Weights of a small GPT-style language model, trained from scratch on English Wikipedia: vocabulary 8192.
Each number is 128 + 32 x the weight over the matrix's rms, rounded and kept within 0 to 255. Layers, rows and columns count from 0.

# layer 3 MLP up, 2560x640, rms 0.0505, rows 1636-1684, columns 384-447
[[156 136 177  99 184 147 125 150 149 131 127 104  73  97 152 118  83 176 111 158  61 111 131 126 111 148  61  91 104 145 103 144 113 183 170 131  83  78 116 114 113  97 111  83 138 127 131 175 155  78  94 117 117 185 145 121 132  62 155 129 133 130 157 194]
 [117 180  98 120 122 179 183 146 192 147 112 161 160  82 169 101 137  89 108 162  88 119 157 127  97 143 186 142 112 119  78 132 144 105 156  91 133 140 134 163 108  64 152 129 146 110 132 108 158  87 116 166 160 145 190 109 123 151 102 154  56 104 166 118]
 [172 172 155 131 114 159 143 120 108 182 105 132 129 126 123 124 120 127 120 189 128 120 156 120  78  29 104 145 113 118 166 142 154 114 164 150 118 123  96  66 103 165 135 107 154 146 132 154 133  98 120 144  91  84 154 155 162  77 156 155 146 164  89 101]
 [115 162 151  93 170 109 128  97 138 117  61 121 127 145 117  95 132 138  87 162 156 116 181 165 113 127 117 107 118 130 114 118 174 132 176 104 101  63 134 137 149 186 136  88 128 113 179 110 110 107 158 109 130 177 100 124 148 134 171  86 168 138 118 159]
 [182 124  98 109  90 139 184 137 154 107 108 142 193  64  64  96 191 223 103 152 112  81 129 128 172 143   3 104 114  87 155 163 142 106 159 115 141 146 133  90 138 191 149 141 104 152 142 124 152 182 131 107 110  69 165  87 121 143 105 134 113 134 125 155]
 [233 168 134 128 186 180 134 151 140  75 143 144  99 159  74 140 135 157 122 120  72  96 162  72 117  79 188 100 138 113 105 117 198 111 116 122 103 116 100  71 134 108 102 115  93 124 154 150 133 120 102 128 112 121 119 172 140 121 106 151 107 124 126 198]
 [ 68 154 157 139 114 120  94  66 116  88 166 160 121 125 187 137 118 194 174 175 163  96 145  91 178 183 135 196 115 115  86  89 119  88 179  89  82 104  93 129 109 113 131 143 154 110 125 144 120  95 173  76 108 152 123 132 120 151  72 165 176 107  93 114]
 [138 136 147 142 107 161 116 152 111 162 118 133 129 124 127 117 148  83 142 146 151 128 115  98 165 117  70 158 109 209 130 103 104  78 142 117 166 125 138  60 118 122 126  93 102  69 123 108 129 116 137 110 156  91 136  85 128 146 143 193 173 121 102 138]
 [176 160 125 120  94 121 129 121 147  98 173 148 195 170 160 166 127 189  89 112 118 212 139 125 103 154 134 172 183 136 151 157 169 206 166 162 137 148  96  82 125 142 146 111 138 115 142 142  86 142 155 159 118 144 152 190 117  98 101  84 136 147 147 129]
 [145 180 169 149 146  62 138 159 143  83  50 148 135  99 125  90 106 134 140  98 140 125 117 127  78 136 107 188 134 142 121  61 103 126 122  97 159 131 134 107 135 127 160 193 149  87 128 157 159 146 100 115 117 175 144 128 104 124 111 115 115 162 104 104]
 [138 163 100 135 100 217 122 151 120  99 103 104 156  85 156 165 123 151  98 139 111 154  98 144 183 170 139 168 139  97 182 123 123  75 166 122 184 128 160  88  95 119 154 144 102 162 144 116 149 115 126  89 168 124 109 122 188 129 115 215 160 175 134  97]
 [114 163 135 125 176  91 142  89 147 117 140 139 131 153 136 147 109  96 104  58 176 153 161 145 163 107 106 167 164 167 112 135 147 147 100 146 101  94 115 155 114 141 112 135  70 100 107  93  89 104 122  84 184  86 126 146 121 115 127 154  97 159 114 137]
 [157 114 180 133 164 146 124 108 147  89 140 103  94 142 140 108 142  56 119 128 137 127  84 138 136  72 157 116 113 126 161 143 149 169 125 116 131 166 122 203  52 147 176 101 144 116 155 163 166  90 214 124 188 154 148  93 155 169 142 170 101 115 108 158]
 [118 135 119 156 181 117 189 167  93  90 146 151  79 113 152 114 128  97  95 121 107 162  94 125 155 116 103 178  70 158 109  78 155 144 122  99 110 149 124 151 110 151 122 157 115 141 135 157  97  42 140 130 158 103  96 139 154 124 158 107 107 168 117  66]
 [ 68 116  55 115 152 140 131 133 155 181 123 155  78 133 127 239 100 175 136 169 163 159 170 144 164 192 139 105 116  84 121 110 137  88 155 124 238 137 117 112 121  63 145 136  52 117 141 126 179 163 211 112  71 105 161 154 107 109 124 170 122 102 111  90]
 [155 113 114 113 127 109 141 128  80 120 111  82  57 115 137 106 110 126 105 149 103 155 112 127 166 131 103 137  93 102 128  80 104 115 150 144  71  87 154 162 117 135 138  86 138 137 137 168 164 102 101 123 155 114 126 136  85 142 120  84 126 128 117 139]
 [ 88  97 150 149 135 109 139 113 125 165 117 159 150  90 104 151 137  72 125  93 175 133 159  78  76 144 134 111 129 103  86  88 106 139 155 123 139  97 134 146 115  52 135 151 122 164  58 119 159 105 128 115 154 146 123 131 138  84 138 117 144 160  95 114]
 [115 153 121 122 118 150 146  62  73 149 155 135  90 100 141 107 148 185  80 155 106 112 129 163 134 166 133 192  78 129 114 143 126 129 175  72 114 127 186 135 134 139 140 207 125 174 142  83 199 124 150 145 137 138 113 167  78 141 122 101 117 112 134 117]
 [ 63 118 143 147 113 105 109 125 133 124 128 125 126 139 140  91 106 183 112 134 126 126 127 123 140 114 101 196 136 161 106 106 127  41 168 156 125 116 155 104  86 114 116 132 106 108 123 128 156 131 157 129 165 104 115 147 163  76 141 129 125 152 132 103]
 [134 149 183  94 160 178 123 118 138  87 138 146 121 102  66  71 118 147 139 134  98 101  99  86 152  97 139 115 157  52 179 137 131  96  90 132  84 146 145 166 125 171 112 164 159 157 160 168 107 121 103 122 105 142 158 162  76 114 146 157  78 130  89 109]
 [129 137 145 149  87 163 116 160 121 126 136 105 174  80  93  92 135 142 118 107 130 121 144 224 183 122 106 172  98 155 136 115 156 145  99 178 115 183 145 176  96 105 145 159 140 167 105 122 174 121  86 147 133 161 130 174  82 139  59 137 161 125 159  91]
 [ 91  84 158 125 109  77 125 134 139  92 168 147  70  68 126 209  83 148  60 126 132 127  94 124 150 107 133 143 118 105 114  28 113 156 140  61 157 125 114 176 149 151 161 155 144 135 164  91 142  63  89  73 142 196 192 171 139 151 110 176 112 109 122 122]
 [161 149 161 117 157 101 194 133 158 152 154 157 122 107 116 128  96 125 103  71 157 210 117 148 119  87 163 183   0 129 160 122  65 166  93 151 121 145  93 100 169  89 175 164 128  60  80 115 160 124 107 160 100 119 142 167 141  89 160 160 156  51 129  52]
 [165 152 107  85 137 200 120  87 158 138 128 119  79  99 116 135 115 124 144 126 138 160  71 189 141 109 133 147 118  81 153 207 104  99 139 154 158 157 129 182 142 125 183 188 153 115 160 165  89 169 129 115 154 128 135 145  78 147 124 150  73  71 144 163]
 [113 129  87 151  92 195  78  72 165  82 131 162 112 136 123 167 125 165  63 208 125 159 101 113 103 112 124 105 100 147 149 123 107 118 168  84 156  79 114 111  72  95 141 102 105  96 123 131  98 166 138 139 149 141 143 137 128 100 100 119 156 157 159 153]
 [ 81 122  97  98 148 134  69 131  98 113 110  66 129  79 124 178  65 146 116  60 145 122 116 145 135 139  86 123 124 154 103 109  86 102 147 159 121 184 115 146 108 132 182 144 134  91 189 105 149 141 180 125  93 129 149 139 144  72 164  98 114  64 120 126]
 [187 119 154  88  95 116 140 123 130 133 116 136 106 151 155 110  80 138 179 120 149 130  94 164 129 123 118 134 112 174 127 197 162 135 141 166 115 109  83 117 117 126 121 136 178 159 169 139 139 127  58 121 172  89  64  64 149 137 129 156 138 142 157 152]
 [111 120  92 169 134 169 214 109  79 120 132  86  56 138 125  98 185 172 185 101 139 129 118 111  74 113 167  91 149 139 184 132  70 136 142 109 101 165 159 130  87  73 147  92  97  90 125 134 113 104 135 154 100 116 114 163 128 195 132  91 173 156 107 133]
 [113 144 127 120  86 194 185 140 123 132 117 164 167 116 117 170 117 152  91  79 164 135  87  76 133 142 131 217 194 110  90 123 131 141 129  42 181 163 162 125  93 146 119  95 125 131 126 144 138 132 146 140 116 158 121 130 154 140 145 142 146 136 113 146]
 [149 137 162 108 146 142 145 170 180 132  85 114 132 127 113  77 124  96 216 153 134 130 109 113 173 120 126 143 175 110 117 116 165 158 166 126  61 113 152 123 138 113 107 115  91 160 178 131 134 116 120 174 130  90  70 111  61  90 156 114 147 137 150  98]
 [138  73 131 127 111 131 175 127  92 109 143 134  94 146 128 149 121 116 114 122 123 118 163 135 141 152  79  97 107 116 154 147 106 146  99 115 170 161 150  85 133  61 158 103 158  94 152  62 143  80 106 121 144 118 187 130 100 153  71 112 143  74 129 174]
 [ 90 110 100 115 134 145 169 171 138 136 138 138 161 153 155 123 187 117 120 143 142 176 160 111 101 100 178 161 181  89 150 137 100  87 134 124 178  96 125 117 123 113  97 105 139 137  87  99 159 134  66 121 179 128 158 140 141  94 149 159 116 158  97 139]
 [121 123 120 154 161  95 101 122 112 129  94 207 127 148 211 112 154 119 125 127 165 131 118 117 218 113 104 168 126 170 102 106  64 114  64 122 100 142 137 203 162 136 187  77 133  71  88 133 141 129 207 121 141 148  93 100 119 142 101 107 158 149 120 191]
 [ 74  82 130 133 137 150 118 139 105 153 110 126 160 125 143 138 168 143  83 135 132 242 158  82  85 121 128 125 122 112 146 125 134 187 109 157 167  83 108  96 172 104 119 188 133 113 147 154  80 163 110 106 135 116 115  84 155 164 135 149  88 109 174 122]
 [100 191 149 173 168  83 130 116 125 118 137  66 143 125  97 118 152 164 126 117  75  88 125 129 141 132 118  86 118 107 138  84 131 174 173 142 198 171 163 181 125 120 117 147 147 121 102 149 128 130 139 104  40 193 117 104 187 138 175 157 168  95 109 130]
 [161 143 137 117 154  95 161 157 175 169 117 152 149 164 128  90 163 140 136 113  63 166 102 116 184 132 214 207 132  83 130 109 176 158 108 115 180 157 119 185 150 122 129 160 120  76 192  94  90 107 153  99 132 173 139  98 154 126 169 136 113 142 138 115]
 [106 141 127 172  82 138  52 118  94 124  94 150 135  86 106 136  74  96 126 216  94 123 107 165 144 126 202 154 161 177 126 114 113 149 128 105 142 115 113  58 121 121 142 104 124 115  90 133 156 128 115 119 166 148 129 170 135  85  77 139 120 140 141 179]
 [173 161 115  93  94 117 138 135 147 182  92  58 181 104 128  47 162  96 115 171 145 141 114 101  99 129 116  79 154 154  95 166  85 161 139  88 126 143 140  82 176  96 137 155 135  95 117 112 159 149 180  81 123 153 150 110  97  89 113 152  19 177 146 167]
 [107 114  78 105  88 166 115 155 149 126 146 106 136 114 113 158 155 131  65 143 144 121  41 196 189 133 112 152 167 143  30 130 156  45 155 169  98 185 114 143 130  99 123 158 111 142 141  91 160 170 114  87 139 162 117  48  62  75 122 134 166 122 142 131]
 [108 121 125 160 144 113 120 133 149 134 103 156 128  85 178  89 148 171  62 154 142 127 154 153 135 124 105 106  96 181 111  98  75 104 146 124 119 166 121 124 140 103  73 115 175 137 119 157  97 127 145 107  97 154 128 129 127 101 157 163  72 144 157 147]
 [119 127 110 134 107 145 145 161  98 180 110  86 102 132 129 130 192 101 117 155 152 137 166 117 113 116 151 140 158 199 100 140 147  94 170 146 145 187 102 100 137 152 151 112 131 106  84 154 164 111 124 111 120 131 133 108 206 100  91 128 165  96 109 182]
 [177 169 160 108 148 112 121 138 173 104 163 117 178  93 105  80 148 147 150  95  89 120  72 156 121 134  66  65 126  95  57 130 154 175  92  97 103  56  98  52  90 148 122 112 185 119 216  86 160 126 168 180  71  86 181  89 175 152 135 111  80 101 179 105]
 [181 136 108 122 127 122 127 158  61 163 151 110 120 166 163 170 146 123 164 173 147 109 151 136 173 105 126  99 119 132 139 155 114 134  81  92 104 179 137 106 142 148 112 173 126 116 122 156 148  76 111  48 141 182  93 112 150 127  66 139  77 120 146  87]
 [185 136 131 124 148 100 111 163 149 118 107 120  93 133  94 118 148  50 140 165 139 127 176  85 160 169 156 139 137 163 125 139 137 125 134 122 161 154  92 112 108 136 110 129 139 137  86  85 178 162 156 136 124 113 115 126 160 121 157 158 132 197 125  63]
 [ 95 137 161 215 139 114 186 143 111  68 117 158 133 184 187 165 168 171  88  96 173 137 112 147  78  97 154 126 154 134 135  88 123 137  98  84 196 128 169  82 123  64 124 119 126 120 138 184 145 132 127 190 122 140 101 176  86 100 131 147  93 108  89 107]
 [131  90 170 121 151 158 171 128 168 148 114 186 111 146 129 143 142 140 161 155 156 142 151  62 125 162 129  96 116  79 189  62 186 162 105 164 153 144 119  89 145 155 122 151  83 156 138 146 145 101  80  83 154 162 144 170 154  97 160 112 149  93 160 132]
 [148  88 103 114  60 107  93 141 112 151  94 145 116 202 104 131 132  82 156 108 136 179 143 150 129 130 104 144 152 159 156 137  99 126 132 151 112  86 120 111 115 135 142  94 166  96  73 106 132 161 135 139 195 150 124 124 188 112 130  96  82 162 134 139]
 [101  88 121 126 114  97 131  70 132  98 141 142 110  93 161 158 181 110 151  79  65 214 132 166 127  95 138  60  50 135 172 141 176 143 139  80 156 174  91 138 121 110 139 135 172 117 140  97  93 119 121 148 171  96 141 159 110 117  88 141 160 132 157 112]
 [137 105 132 160 116 116  96 104 122 139 137 156 132 143 112  99 119 175 183  85 197 113 184 105 141  98 193 158 116 130 124  93 101 157  88 127 154 152 169 113 130 166 191 118 143 117 147 143 156 110 109 120 114 187 151  80 143 115  97 130 157 112 103  69]]